{
  "attn_scale": 0.125,
  "bias": "all",
  "tie_embeddings": false,
  "grad_clip": 1.0
}
Each number is 50 + 12 x the weight over its row's rms, rounded and kept within 0 to 99. Layers, rows and columns count from 0. The size before them is the row's rms in percent of the matrix's.

# down: layer 5 MLP down (transposed), 2304x576, rms 0.122, rows 1386-1421, columns 96-191
# up: layer 5 MLP up, 2304x576, rms 0.128, rows 1387-1422, columns 96-191
down1386 105:48 64 41 56 54 61 17 39 47 55 56 31 16 66 47 53 55 55 81 61 46 64 42 52 50 25 64 40 57 62 45 59 37 58 58 44 63 65 67 45 56 32 46 45 39 51 51 31 68 33 26 40 60 45 52 35 47 46 62 47 39 57 53 36 49 46 54 48 62 68 41 63 53 35 65 46 46 44 45 41 48 54 43 49 65 41 49 60 57 67 33 79 43 44 39 52
up1387 096:56 54 47 32 39 56 44 54 65 71 68 46 48 55 49 56 62 56 64 57 44 58 68 55 49 56 47 57 57 56 28 66 49 24 72 58 52 56 23 52 43 53 59 43 55 64 58 52 62 37 50 21 43 35 39 36 52 62 59 46 53 45 57 62 49 51 58 52 61 57 41 49 38 45 60 58 59 54 60 28 36 48 53 44 46 46 57 49 47 47 55 39 56 58 44 57
down1387 093:59 41 50 60 57 55 48 54 43 37 58 49 30 61 46 58 63 69 39 24 50 45 50 31 75 50 45 16 51 82 46 54 52 68 40 52 61 39 53 53 54 52 38 37 57 36 52 48 63 68 51 62 53 42 52 34 56 64 54 62 55 42 62 55 43 76 63 39 50 50 32 50 35 29 50 59 61 26 59 53 63 58 60 34 60 48 56 70 48 80 49 35 55 67 35 59
up1388 100:49 50 63 22 56 45 44 73 54 31 48 55 53 49 32 65 51 34 66 50 34 48 35 45 49 51 25 40 45 55 47 40 53 63 67 55 62 20 43 36 27 59 56 42 53 37 45 36 41 30 64 33 39 45 49 55 52 45 42 51 66 49 40 57 48 52 52 54 50 43 56 51 49 48 40 49 68 56 36 60 48 49 43 48 55 45 48 57 76 72 25 75 46 65 29 39
down1388 101:51 30 58 38 73 66 55 36 42 35 60 48 55 31 68 57 48 42 63 32 21 25 59 35 36 50 49 63 50 53 48 63 54 59 67 50 74 34 54 33 41 44 40 59 65 63 56 56 51 55 41 46 49 44 63 46 49 38 49 55 59 66 52 60 58 47 38 51 38 45 47 40 56 26 48 65 67 57 56 41 39 47 46 49 50 57 56 43 50 63 69 60 53 62 34 26
up1389 088:54 46 63 54 34 65 51 49 45 55 60 54 58 63 57 44 35 52 37 44 64 26 72 60 54 51 48 30 62 51 40 35 41 45 35 57 30 54 36 57 67 44 52 62 18 42 54 33 20 48 36 43 56 34 47 30 52 67 53 35 50 50 59 43 50 51 42 59 40 37 50 40 48 51 39 41 67 38 76 24 53 62 52 60 36 63 70 63 50 69 31 28 65 48 51 45
down1389 097:31 52 66 49 64 60 40 56 52 36 49 77 54 41 19 67 30 52 60 50 36 46 38 53 41 38 49 75 54 61 50 46 38 42 46 41 48 71 58 70 38 62 57 58 27 25 52 60 44 53 58 44 44 40 35 48 56 55 60 43 39 47 45 60 55 58 39 39 53 65 43 49 68 65 51 47 53 56 44 49 43 37 44 84 41 56 73 54 58 56 59 38 37 45 68 52
up1390 107:57 44 41 51 59 78 44 48 47 53 24 41 53 57 39 55 45 50 36 37 54 61 51 70 44 67 45 49 76 35 21 63 38 38 53 35 71 50 32 45 63 31 40 50 46 19 54 47 44 55 61 61 46 63 40 78 45 53 24 77 38 61 60 58 57 28 51 45 40 72 50 47 51 45 51 53 64 72 56 51 52 47 68 50 36 40 41 42 28 42 49 52 83 43 38 72
down1390 105:63 51 37 41 68 32 49 49 50 36 43 54 35 50 36 46 46 51 36 47 49 43 51 47 40 61 41 56 46 24 45 23 73 67 23 54 59 56 39 45 55 47 28 48 69 54 47 66 59 51 44 44 55 60 33 67 38 31 63 68 48 66 53 66 41 59 63 49 35 54 51 69 62 61 34 41 65 60 22 45 62 51 50 32 31 40 65 42 31 58 55 43 51 54 46 77
up1391 109:51 61 41 64 75 65 51 50 59 35 76 41 51 42 42 52 55 34 50 41 59 23 63 30 45 69 55 59 50 26 68 49 77 39 31 58 35 48 27 57 50 63 74 58 57 49 41 34 51 44 76 39 69 62 42 64 67 53 34 35 49 22 51 45 41 50 24 59 38 53 50 40 67 43 46 43 67 64 62 59 63 40 56 46 46 67 49 46 58 55 31 64 65 55 42 43
down1391 115:44 56 50 61 73 46 60 53 32 34 43 38 55 59 45 61 56 51 46 51 39 36 61 38 52 68 45 52 65 64 52 61 59 57 63 46 25 56 51 51 28 18 56 44 32 66 39 45 64 57 57 56 57 37 42 24 44 54 30 39 67 58 64 56 42 33 40 46 45 26 51 49 49 51 49 42 60 51 72 54 47 42 56 57 61 64 56 48 57 55 40 56 58 61 53 28
up1392 106:43 55 56 67 34 56 68 24 50 60 47 61 68 57 59 58 50 45 45 40 83 57 55 69 59 70 49 52 58 31 56 34 40 29 34 55 62 69 46 68 56 36 37 65 30 46 34 35 37 53 53 62 47 48 53 47 45 30 39 51 40 62 25 66 24 45 67 60 46 46 45 44 40 56 40 50 41 38 71 54 48 55 59 48 65 49 62 55 51 57 50 59 59 39 48 56
down1392 107:54 63 58 55 58 51 59 42 45 60 46 60 31 44 57 45 55 51 24 56 73 29 60 49 35 51 38 54 36 25 40 47 46 31 52 60 48 52 23 52 49 32 39 60 63 61 26 38 60 41 76 62 45 49 61 39 69 41 42 39 75 51 60 38 37 51 60 51 63 65 52 54 62 58 48 45 68 47 54 84 59 67 33 70 48 64 78 45 31 36 53 40 44 51 37 48
up1393 100:70 53 33 41 41 50 55 74 34 55 50 50 54 44 47 40 47 43 45 40 44 61 70 46 55 46 60 34 41 73 40 38 57 50 63 34 59 42 30 49 41 37 57 83 53 70 53 49 55 19 45 57 66 48 41 43 58 63 57 48 35 36 43 42 33 49 59 28 41 43 48 49 47 48 52 39 63 47 74 48 37 47 23 46 61 40 56 64 50 49 61 38 42 55 50 64
down1393 099:40 37 47 36 50 65 41 60 45 48 47 65 35 58 42 38 58 47 48 45 57 53 65 82 40 49 54 40 54 74 66 51 35 57 40 71 57 45 59 43 46 39 61 35 25 58 39 44 61 42 53 47 43 41 39 44 48 37 32 47 62 44 12 30 76 49 38 61 50 61 47 54 52 47 62 59 42 47 61 50 70 64 51 65 62 35 37 26 58 56 56 38 56 67 42 45
up1394 103:46 45 40 51 50 19 63 60 60 57 42 51 58 54 50 57 56 40 42 45 35 37 53 39 24 50 56 29 57 61 54 32 57 46 50 55 56 37 45 29 67 26 43 67 43 37 45 53 58 59 53 59 55 46 58 61 34 32 51 47 48 48 60 57 60 56 59 43 47 63 56 52 46 51 31 46 45 42 35 41 40 38 52 49 50 28 38 51 65 43 47 59 62 76 49 41
down1394 100:68 47 68 40 14 51 58 29 55 59 20 48 38 65 55 38 55 41 34 48 45 59 56 65 52 58 43 56 54 44 60 29 45 55 46 48 30 45 58 57 58 31 37 63 52 43 50 24 67 32 50 52 46 53 27 48 34 28 56 45 56 58 47 62 48 61 45 54 55 40 56 62 43 51 23 51 45 69 62 71 52 25 43 33 48 63 44 48 35 39 46 52 59 49 65 38
up1395 093:43 80 52 55 40 61 57 27 63 49 46 56 38 44 54 52 63 49 56 59 65 58 49 38 56 43 68 26 51 51 35 40 44 46 66 60 32 39 52 46 60 26 66 60 33 55 57 22 47 61 32 39 40 54 52 48 69 64 51 56 41 53 33 34 63 60 37 58 79 68 42 62 61 49 66 61 36 56 74 40 51 42 52 72 49 38 44 47 51 51 55 48 46 35 48 58
down1395 095:45 48 60 56 46 19 70 31 28 38 54 50 73 42 79 45 59 44 45 58 68 56 68 45 65 42 66 47 53 56 51 49 48 55 55 48 64 53 60 47 51 23 33 49 53 61 28 82 21 63 51 28 70 22 24 35 64 90 48 42 58 37 50 67 54 43 61 38 61 42 82 45 39 55 69 62 42 37 65 45 40 36 51 49 64 55 41 55 53 58 63 31 39 52 62 81
up1396 107:48 35 51 55 60 37 41 45 37 55 56 50 49 49 31 52 52 21 48 40 64 60 44 40 53 60 58 50 42 66 50 52 62 67 44 41 21 64 62 71 44 28 41 27 46 61 52 32 53 67 50 48 35 71 49 56 33 55 46 68 40 50 33 61 51 33 62 70 57 68 40 32 50 67 36 42 57 41 52 34 18 29 61 77 69 41 36 77 50 37 43 40 54 54 59 49
down1396 107:58 57 56 66 40 53 64 61 28 65 59 61 59 69 64 33 27 49 52 39 37 36 53 55 66 42 51 57 68 34 36 30 40 40 53 59 42 63 57 37 39 66 43 32 69 65 36 37 44 62 53 46 48 60 42 70 60 38 51 60 39 58 62 55 56 74 38 49 65 59 48 59 43 47 37 52 62 34 59 43 43 37 38 57 63 57 43 34 32 46 87 58 45 56 43 41
up1397 096:33 57 50 77 67 34 65 38 58 47 48 53 59 69 37 37 41 52 56 48 47 41 55 59 51 60 56 57 60 59 59 52 47 59 66 68 39 55 54 68 49 53 40 41 60 55 53 45 36 44 38 32 40 47 32 31 71 26 56 27 40 38 73 54 34 63 41 67 52 54 72 35 45 49 59 51 46 38 48 63 48 68 59 38 44 31 40 68 41 30 53 48 44 55 62 64
down1397 093:61 57 84 91 49 48 65 39 44 50 55 51 60 48 31 30 50 45 59 44 57 46 68 50 69 45 55 19 63 49 34 45 52 53 53 66 76 45 37 57 44 51 37 37 51 49 56 77 77 42 37 34 50 48 53 66 52 56 64 68 54 58 50 73 45 44 65 46 49 55 37 53 39 45 52 41 58 49 63 44 47 77 44 53 54 57 43 51 34 57 48 73 52 40 55 39
up1398 100:49 43 23 40 39 43 40 41 63 40 51 66 36 36 59 64 52 47 31 45 32 34 36 47 58 52 66 57 41 50 44 45 48 51 51 51 65 56 66 57 48 61 58 53 50 63 39 48 67 67 46 54 69 45 41 57 44 41 62 56 38 46 50 47 42 42 54 59 57 28 65 46 77 62 48 44 49 67 55 50 63 40 49 64 44 62 62 62 61 66 43 54 44 60 51 61
down1398 097:60 53 67 60 70 48 68 68 33 71 58 40 54 76 25 47 73 59 43 40 59 60 64 37 36 35 28 44 69 41 54 56 32 50 59 42 51 57 48 40 56 55 71 43 51 41 56 48 44 38 48 47 54 56 41 53 45 50 83 57 58 37 49 52 52 53 53 45 45 49 39 42 34 65 48 52 54 59 35 47 38 55 45 54 50 48 61 52 09 51 73 22 54 48 66 40
up1399 098:47 65 82 47 52 41 69 55 57 48 58 62 49 42 40 40 40 40 43 49 32 33 51 48 49 44 59 32 26 67 52 48 53 69 64 41 51 62 58 22 67 56 55 44 55 50 42 52 52 46 43 47 37 29 48 57 48 48 22 37 52 49 59 42 43 28 44 54 29 44 49 44 52 41 31 49 35 73 67 40 58 42 61 46 38 40 64 48 58 54 49 67 55 54 48 62
down1399 101:56 68 85 51 47 38 73 44 27 38 79 44 50 61 30 31 54 44 49 49 62 31 53 55 37 61 63 53 37 85 53 41 70 50 43 26 77 73 70 36 64 52 42 48 41 46 51 47 51 50 61 32 41 52 44 76 48 51 34 46 46 45 55 36 63 58 66 47 73 58 48 57 57 50 64 67 49 47 65 69 37 36 43 70 56 36 63 32 42 58 53 44 37 50 68 53
up1400 105:38 46 45 42 71 65 65 53 59 33 56 53 56 47 74 36 45 62 49 47 44 42 43 23 52 58 56 64 57 41 55 22 50 61 33 57 51 61 41 36 28 25 45 45 48 53 37 47 31 38 39 62 34 53 61 56 68 68 43 55 47 64 34 49 37 47 63 63 40 50 42 53 56 77 76 43 32 47 40 44 36 39 57 45 51 54 68 50 49 47 55 57 66 70 57 67
down1400 103:36 40 32 76 51 32 39 58 49 64 45 43 48 33 44 45 59 47 50 49 65 42 39 62 38 47 50 37 56 31 41 57 44 48 50 35 59 48 36 33 74 58 50 24 48 41 75 60 65 48 50 24 53 52 59 68 69 43 45 25 37 58 70 48 66 63 20 57 47 61 64 46 52 59 69 40 33 46 69 64 32 58 54 62 52 54 64 53 41 31 58 16 31 51 57 59
up1401 086:56 37 54 59 48 47 58 54 66 45 35 45 68 50 47 43 58 74 54 49 53 64 39 37 57 43 44 66 40 34 50 36 40 56 74 66 54 30 51 62 57 56 33 70 55 53 64 45 57 47 56 55 43 39 66 35 53 68 37 61 49 67 65 51 37 35 58 68 59 55 44 38 57 73 63 56 61 49 51 31 48 38 39 41 63 38 36 51 33 52 45 51 45 69 63 55
down1401 094:56 56 68 44 26 44 71 47 34 42 49 26 38 27 51 27 69 32 37 51 72 45 35 55 58 49 49 23 43 27 47 72 57 65 49 44 59 45 43 56 53 65 47 56 66 25 52 49 64 24 74 60 49 48 45 41 50 54 36 37 45 61 31 50 66 66 52 67 33 48 66 62 51 43 50 44 64 46 38 60 55 54 52 44 50 51 41 45 55 51 62 73 46 52 47 50
up1402 102:76 46 56 60 57 53 50 36 49 44 35 36 51 62 56 52 48 55 52 45 27 48 31 47 60 63 35 38 68 41 54 45 66 54 45 50 55 58 48 45 50 73 34 60 53 28 51 35 66 63 48 72 70 35 34 47 42 35 35 30 58 33 42 47 61 31 58 67 52 44 65 61 76 43 48 44 43 69 60 40 48 37 67 43 46 51 48 32 52 62 40 50 32 46 90 54
down1402 103:57 57 62 41 42 52 50 21 55 54 35 62 53 28 55 42 46 54 47 62 49 69 49 15 31 60 59 56 51 50 57 40 42 64 59 47 51 46 44 63 56 70 32 50 43 42 69 44 50 77 38 43 66 58 47 63 52 42 47 54 35 51 35 53 20 48 57 41 65 48 57 50 47 61 54 44 60 45 65 28 31 71 40 42 63 56 53 45 48 56 48 45 33 43 47 53
up1403 101:41 44 36 57 74 49 66 41 17 41 52 56 54 47 40 37 58 42 36 43 64 65 46 51 69 46 48 57 45 45 69 64 43 49 56 47 76 55 35 57 31 59 30 48 39 52 51 42 29 42 68 40 38 43 44 53 37 37 55 48 53 38 74 37 84 50 56 53 46 60 47 42 32 47 46 72 59 68 41 58 45 36 53 69 51 68 61 64 47 59 34 35 53 52 38 47
down1403 103:54 50 32 52 59 53 46 64 34 62 64 50 54 76 43 58 54 68 44 30 55 18 57 47 43 31 49 64 55 63 53 54 27 67 40 59 42 69 48 50 62 40 47 52 30 41 38 75 56 44 51 47 63 49 50 55 34 61 53 37 24 55 52 36 46 59 35 34 39 51 50 72 46 30 49 56 53 58 39 47 35 66 57 49 36 42 82 58 53 43 63 43 28 49 59 74
up1404 094:53 37 31 51 54 44 58 64 54 40 38 41 49 51 69 36 57 53 38 29 37 62 36 43 42 49 52 44 51 50 50 53 46 48 19 34 61 50 41 50 51 61 58 55 41 51 65 59 37 61 32 43 48 50 52 35 39 45 52 30 66 46 63 33 55 54 49 57 58 41 42 63 51 53 47 48 51 44 44 51 55 44 69 46 48 35 78 26 51 30 68 67 43 53 44 45
down1404 097:49 51 63 39 70 48 65 55 40 60 57 56 53 46 41 67 52 59 59 54 66 53 35 38 36 67 49 55 52 47 56 43 64 52 63 71 51 38 45 62 55 44 56 46 50 44 58 81 72 49 43 86 67 54 56 49 43 27 46 46 79 50 52 45 61 50 44 58 46 49 27 56 52 52 54 52 32 56 40 82 62 48 48 32 31 52 51 47 42 55 65 20 50 49 60 38
up1405 100:35 50 81 42 41 59 40 69 44 57 40 53 38 24 42 63 62 43 68 67 60 50 32 55 45 59 66 56 48 49 37 64 54 71 63 58 38 47 79 63 31 56 35 61 19 43 54 38 58 42 55 58 57 61 40 57 46 57 59 44 62 67 62 58 49 58 46 45 25 57 71 63 65 28 56 71 61 52 46 46 72 61 56 53 59 65 49 61 68 42 49 46 71 58 40 55
down1405 102:36 67 61 62 49 56 38 40 62 38 41 44 32 44 34 57 46 56 46 36 63 55 55 49 45 56 66 53 47 54 33 37 45 47 56 57 58 64 64 32 41 53 66 57 40 49 50 46 53 50 41 54 50 44 49 62 49 68 36 52 48 64 38 33 49 61 66 40 74 50 45 78 69 24 68 48 47 49 41 56 40 61 53 20 80 55 51 65 46 46 31 58 56 47 51 56
up1406 096:61 54 53 57 48 58 62 31 63 50 38 36 45 46 44 50 48 60 59 29 35 43 44 64 44 50 52 30 34 46 66 72 48 58 43 58 52 47 47 53 66 46 77 66 41 31 61 39 49 60 39 46 61 58 63 57 53 50 42 40 76 28 63 60 35 59 56 55 35 68 46 50 28 44 42 78 39 59 56 56 59 46 55 64 31 28 61 51 51 54 43 47 40 58 34 59
down1406 099:34 50 68 23 46 55 61 58 62 38 52 54 40 32 57 26 56 30 33 52 67 69 66 87 45 35 47 47 51 51 47 54 52 45 42 60 58 48 43 57 39 56 57 55 73 45 67 46 79 61 53 45 52 61 55 45 43 43 48 42 42 54 63 49 52 47 57 41 30 53 56 69 45 46 41 41 64 40 60 60 85 52 43 45 16 41 32 50 69 48 45 63 56 66 49 33
up1407 100:60 62 56 53 64 50 62 69 39 43 40 47 54 58 45 45 56 38 46 44 57 41 19 64 31 57 45 56 71 63 40 53 60 60 68 60 47 45 39 69 41 41 79 38 39 43 61 59 65 75 39 36 51 43 50 46 44 53 40 52 56 52 23 42 35 49 47 64 47 47 40 44 46 36 47 41 48 41 68 62 68 68 55 54 54 68 41 56 56 48 70 39 49 32 38 59
down1407 099:51 51 36 40 61 48 57 78 42 53 36 51 65 61 33 57 49 24 49 53 59 65 38 63 53 69 43 54 61 46 39 43 66 59 48 78 60 41 34 56 70 57 45 62 49 70 56 53 56 42 50 36 58 36 57 47 61 52 64 49 52 36 47 34 52 50 51 18 57 37 40 61 44 60 54 17 63 57 54 80 59 59 40 65 56 61 45 52 50 38 34 41 73 49 61 48
up1408 104:46 37 56 62 56 31 37 50 55 71 32 58 85 31 35 47 62 43 47 51 56 29 55 57 51 47 49 35 59 55 62 71 34 61 35 67 50 59 40 51 52 48 47 66 51 42 40 45 59 57 40 50 48 53 51 49 31 85 45 38 55 47 38 53 46 54 54 33 46 61 41 53 53 50 37 46 51 52 51 51 60 71 48 49 53 51 58 33 41 22 47 54 47 52 58 59
down1408 105:35 24 39 62 41 36 49 71 47 43 67 26 47 40 43 35 39 54 56 47 56 34 58 40 28 22 31 33 54 50 36 45 49 44 71 72 43 52 40 48 44 34 67 72 34 49 53 45 55 53 47 59 38 46 72 44 49 65 34 54 37 57 29 56 27 48 81 65 51 41 47 50 49 69 43 74 46 49 27 54 58 50 48 59 37 68 51 58 54 39 43 57 52 56 34 49
up1409 098:54 40 52 64 49 73 62 61 39 50 41 52 51 48 51 31 67 51 53 59 52 39 56 62 54 53 45 45 57 50 41 54 49 49 50 56 59 73 75 55 51 59 64 60 49 61 51 59 66 62 31 50 38 50 45 82 71 61 57 52 74 35 60 53 53 49 47 41 35 36 49 51 34 42 36 48 50 63 19 47 40 35 57 53 31 46 51 20 31 35 45 30 25 53 45 35
down1409 103:43 46 34 58 24 39 57 47 48 34 45 49 50 46 48 39 57 50 53 42 67 51 67 50 49 42 45 45 53 45 53 23 57 41 42 38 57 62 64 58 70 36 45 58 40 31 54 47 52 71 47 57 55 31 64 46 55 65 58 70 48 64 19 63 48 46 72 64 42 37 52 43 63 51 67 51 70 59 58 32 44 52 46 46 44 54 48 52 54 61 67 68 42 63 60 64
up1410 086:60 53 37 22 28 64 52 37 46 47 37 47 48 45 71 73 73 39 43 55 40 61 31 60 41 53 35 49 51 37 47 53 58 45 55 46 26 61 61 46 78 49 46 43 38 58 29 58 51 22 62 57 48 50 53 46 55 27 49 54 38 46 51 48 48 44 57 46 37 26 55 71 41 43 64 46 53 44 76 50 45 64 57 29 50 41 65 33 55 46 70 42 58 55 60 64
down1410 087:43 64 41 74 45 47 54 50 32 45 70 54 69 48 64 41 74 67 48 46 77 38 54 46 42 70 41 20 23 44 46 79 56 55 64 42 66 40 46 59 58 77 66 37 59 59 66 43 60 55 57 50 65 47 51 63 66 43 56 38 57 65 38 33 57 56 51 48 45 51 46 38 52 61 48 50 61 67 58 19 53 59 39 52 66 56 72 38 62 48 50 50 54 58 66 40
up1411 103:44 58 51 45 53 39 56 57 32 58 53 60 50 56 61 39 37 62 29 44 47 51 53 75 55 56 52 45 51 22 39 64 64 50 46 49 55 44 28 28 50 16 46 41 53 48 36 54 35 67 53 45 59 58 43 60 22 47 50 40 55 52 61 24 47 56 43 28 38 53 58 50 54 58 71 63 83 32 43 45 48 81 62 42 24 61 50 61 39 53 45 50 55 40 76 63
down1411 099:63 28 49 50 28 43 72 49 74 53 39 42 64 46 18 36 45 49 54 49 41 55 48 33 58 53 50 71 55 46 58 72 41 37 48 26 42 66 44 32 46 48 48 34 58 48 41 53 49 38 51 55 58 36 50 49 46 35 57 35 46 43 44 55 39 50 71 50 45 38 57 62 58 61 34 32 56 50 35 76 43 47 64 75 31 54 44 63 60 42 48 52 49 37 51 38
up1412 093:58 28 54 57 35 64 88 62 48 68 43 57 70 30 72 50 56 66 43 45 57 49 74 53 36 62 42 70 69 42 63 61 63 46 56 87 56 37 45 54 43 37 40 43 44 37 62 58 62 70 44 45 57 60 50 86 47 74 49 42 34 75 51 39 47 53 42 64 63 36 56 60 39 67 37 81 41 63 52 24 46 43 45 60 64 44 50 46 49 64 55 50 40 37 36 50
down1412 083:57 56 35 57 40 49 49 55 61 35 47 32 37 51 59 80 60 43 25 42 53 55 57 35 60 27 62 37 48 53 53 41 52 64 59 33 57 49 47 49 64 39 47 50 47 37 52 78 54 41 40 57 60 52 53 45 44 42 47 49 64 36 53 26 61 55 72 77 58 63 29 48 62 68 49 33 52 26 66 38 55 45 75 62 34 45 41 40 49 27 62 45 64 68 30 51
up1413 103:48 53 52 47 71 43 50 41 43 38 42 42 65 49 63 50 52 45 56 33 49 63 63 53 47 70 35 43 66 48 40 45 69 47 45 63 25 60 40 45 30 42 53 47 39 39 53 45 42 46 38 68 62 50 38 38 45 56 58 19 29 55 40 55 54 51 65 44 58 52 58 50 39 27 47 35 49 43 49 42 57 68 34 50 71 70 50 49 60 45 55 60 54 64 48 63
down1413 101:44 49 08 31 26 85 54 47 50 28 51 17 39 43 43 37 60 46 39 52 46 50 65 37 55 56 36 37 42 60 36 28 27 61 51 42 59 47 73 31 54 63 39 49 51 32 27 52 46 32 35 41 37 37 44 57 49 41 44 45 59 65 56 40 71 53 65 58 75 51 34 55 54 53 47 66 47 41 59 56 68 39 41 50 62 68 36 43 62 69 48 51 46 57 80 34
up1414 106:50 34 52 44 47 61 63 48 43 41 57 47 45 67 37 43 52 41 29 39 36 51 71 53 56 66 52 54 56 45 44 55 41 30 36 69 41 45 42 42 50 65 39 49 55 59 62 63 48 37 23 39 51 25 50 53 49 40 42 29 52 60 40 64 50 44 50 58 60 74 61 59 41 43 42 43 31 64 59 37 38 72 53 48 58 39 57 49 43 67 54 50 52 39 44 43
down1414 106:74 50 41 18 46 32 64 66 63 25 43 58 49 52 50 32 74 49 45 38 49 31 51 71 56 56 60 44 50 29 75 44 46 54 41 55 44 72 41 51 31 44 34 58 45 39 57 42 49 50 61 48 54 54 30 47 48 52 52 48 42 71 51 58 20 23 51 66 38 51 47 63 53 56 35 54 46 51 54 71 35 48 47 53 38 54 51 37 37 35 42 59 64 49 37 35
up1415 094:46 33 69 44 45 54 26 38 49 29 47 65 75 51 82 17 38 27 47 57 54 34 61 43 53 36 69 52 59 83 47 35 48 50 61 35 53 51 40 34 46 41 68 63 55 58 37 48 56 52 67 68 57 57 50 69 36 45 41 79 68 49 39 47 53 46 37 76 52 48 47 53 48 26 50 43 43 34 48 52 43 59 53 77 63 24 74 50 65 23 34 51 55 47 36 46
down1415 095:74 60 51 57 44 52 40 27 58 78 62 30 59 50 45 43 36 51 45 58 49 65 50 33 75 41 57 45 49 48 35 35 52 49 62 44 53 76 61 42 49 26 65 43 45 36 45 59 70 27 45 49 42 54 65 33 43 69 41 43 33 64 67 71 30 17 38 51 49 40 58 46 35 70 54 70 69 32 48 60 30 61 24 61 47 43 41 60 53 49 34 53 62 45 47 49
up1416 102:43 47 46 49 48 35 36 54 67 34 64 44 54 40 64 48 42 38 59 54 50 67 89 66 66 71 54 36 41 43 62 40 59 28 47 52 50 26 44 68 52 57 43 40 46 52 55 45 46 73 49 49 47 57 40 55 54 70 65 45 57 52 43 37 43 73 52 59 38 54 63 33 30 55 73 39 69 36 46 55 60 29 73 45 55 70 27 48 58 39 59 48 41 43 46 41
down1416 105:52 54 36 47 48 38 59 30 50 43 52 56 67 71 52 69 56 64 58 57 75 46 48 71 57 32 33 60 43 60 39 42 48 41 71 45 48 55 49 24 47 46 40 57 54 49 46 57 48 53 31 52 30 62 49 69 46 66 63 44 68 39 54 40 60 38 38 70 37 52 50 46 42 41 37 49 34 52 39 68 59 55 43 40 61 47 39 57 40 44 51 64 66 45 57 56
up1417 088:45 35 34 66 45 71 54 74 55 31 37 59 59 40 56 31 37 57 38 44 49 42 16 56 55 61 39 56 67 42 60 63 36 60 69 29 30 60 48 56 58 57 47 38 39 52 57 44 36 34 52 63 57 53 27 43 45 59 37 40 73 65 40 51 44 51 62 46 60 48 47 49 44 42 60 42 46 55 46 59 57 53 54 37 40 50 67 52 45 59 45 38 53 66 38 49
down1417 097:38 62 67 45 48 47 35 23 54 37 53 63 52 48 56 47 53 68 55 62 41 48 40 51 45 54 64 30 62 57 38 63 61 52 60 68 61 50 61 14 61 61 39 44 41 66 51 43 59 60 70 63 46 78 49 43 65 49 56 39 64 41 66 36 53 36 61 61 70 42 33 47 65 27 69 40 68 36 38 60 35 44 34 61 55 45 27 54 52 19 56 54 57 43 35 44
up1418 097:47 52 54 93 56 32 38 36 53 44 55 80 41 34 48 61 59 43 49 72 61 36 47 48 47 36 46 51 36 49 64 76 67 38 48 40 19 41 35 29 47 43 38 49 37 43 44 59 48 54 50 45 56 50 31 53 52 39 52 29 53 66 50 75 47 41 48 19 57 40 42 41 42 18 74 34 50 66 54 49 41 58 55 70 49 33 62 43 51 46 44 47 38 28 43 52
down1418 102:35 42 55 63 46 68 46 47 56 56 38 45 56 43 60 61 39 55 54 48 77 55 48 66 41 44 28 45 35 47 61 59 59 49 35 46 66 55 25 62 42 56 46 41 33 50 47 70 55 74 60 71 40 39 42 49 37 26 63 39 56 42 54 46 58 70 27 42 34 69 40 44 56 55 47 33 46 45 36 44 57 30 61 66 67 51 57 60 66 55 64 33 37 24 63 55
up1419 090:64 55 64 49 44 45 46 58 51 34 60 61 36 49 47 44 43 62 55 34 58 67 57 60 49 41 28 71 40 57 55 50 65 46 51 56 60 58 63 55 42 55 51 50 51 54 74 38 36 51 75 57 47 28 44 61 56 47 48 54 67 65 82 66 59 52 42 57 59 35 47 44 55 51 54 42 55 42 39 44 45 51 62 55 40 56 67 66 65 67 55 52 57 35 32 54
down1419 091:57 50 54 38 32 54 42 59 49 49 63 65 56 78 49 65 52 63 58 43 42 61 41 43 54 51 53 53 39 55 47 62 33 81 45 59 48 46 60 51 51 59 71 40 48 65 48 44 54 31 54 42 59 48 54 55 41 47 55 67 63 45 39 40 45 44 43 50 17 55 18 27 33 53 48 50 66 53 54 49 61 50 43 41 63 53 54 55 36 40 59 52 60 46 70 39
up1420 096:47 57 70 55 43 31 42 54 50 81 51 54 55 54 35 39 30 43 37 49 38 45 52 73 53 54 45 59 43 50 42 67 53 67 17 54 44 42 49 57 61 62 61 56 48 60 78 56 63 51 63 45 50 48 28 59 45 57 41 46 58 44 40 56 51 60 58 55 53 64 30 30 38 39 39 37 56 56 31 43 49 45 50 46 68 57 61 38 42 57 45 49 48 53 65 57
down1420 100:52 55 65 57 48 50 38 42 26 63 60 47 52 43 45 78 41 30 70 53 55 51 22 70 42 33 56 74 39 35 74 45 57 54 54 48 42 60 51 40 67 34 47 61 44 53 21 26 70 62 56 66 40 51 53 65 51 64 28 48 49 57 53 54 48 37 46 47 33 46 41 54 57 50 75 40 30 52 35 42 71 37 57 46 24 59 50 32 56 37 56 54 41 47 50 53
up1421 105:49 39 48 61 67 24 68 71 52 39 61 60 32 61 67 51 59 63 64 52 62 37 47 70 35 33 65 59 65 31 70 50 53 59 38 30 57 35 45 73 70 73 40 48 65 58 42 63 52 42 45 31 60 53 45 29 57 61 61 54 44 63 40 73 59 50 53 47 50 58 73 57 61 47 49 59 61 71 42 40 61 35 57 63 60 42 68 39 66 43 70 40 43 36 83 38
down1421 098:63 47 44 48 53 58 66 52 53 63 61 39 48 61 64 60 54 71 50 24 59 72 34 57 25 36 54 42 50 57 58 44 32 42 66 36 61 60 49 26 51 55 43 50 44 36 57 53 65 50 71 49 50 35 60 62 42 56 52 52 48 48 59 53 47 44 55 59 52 43 89 38 51 71 60 51 51 39 42 65 42 46 62 51 28 73 54 57 60 44 49 61 43 42 38 43
up1422 099:49 43 70 50 40 54 52 37 53 67 60 46 67 64 35 29 43 55 49 54 62 46 48 58 39 52 43 36 60 39 69 65 44 42 53 37 53 37 60 37 55 67 60 48 54 64 44 72 44 44 46 43 49 42 58 68 47 33 54 48 54 56 72 46 53 45 44 46 38 53 78 46 58 64 43 50 39 55 69 47 61 39 57 38 64 41 36 79 41 48 28 53 42 23 61 40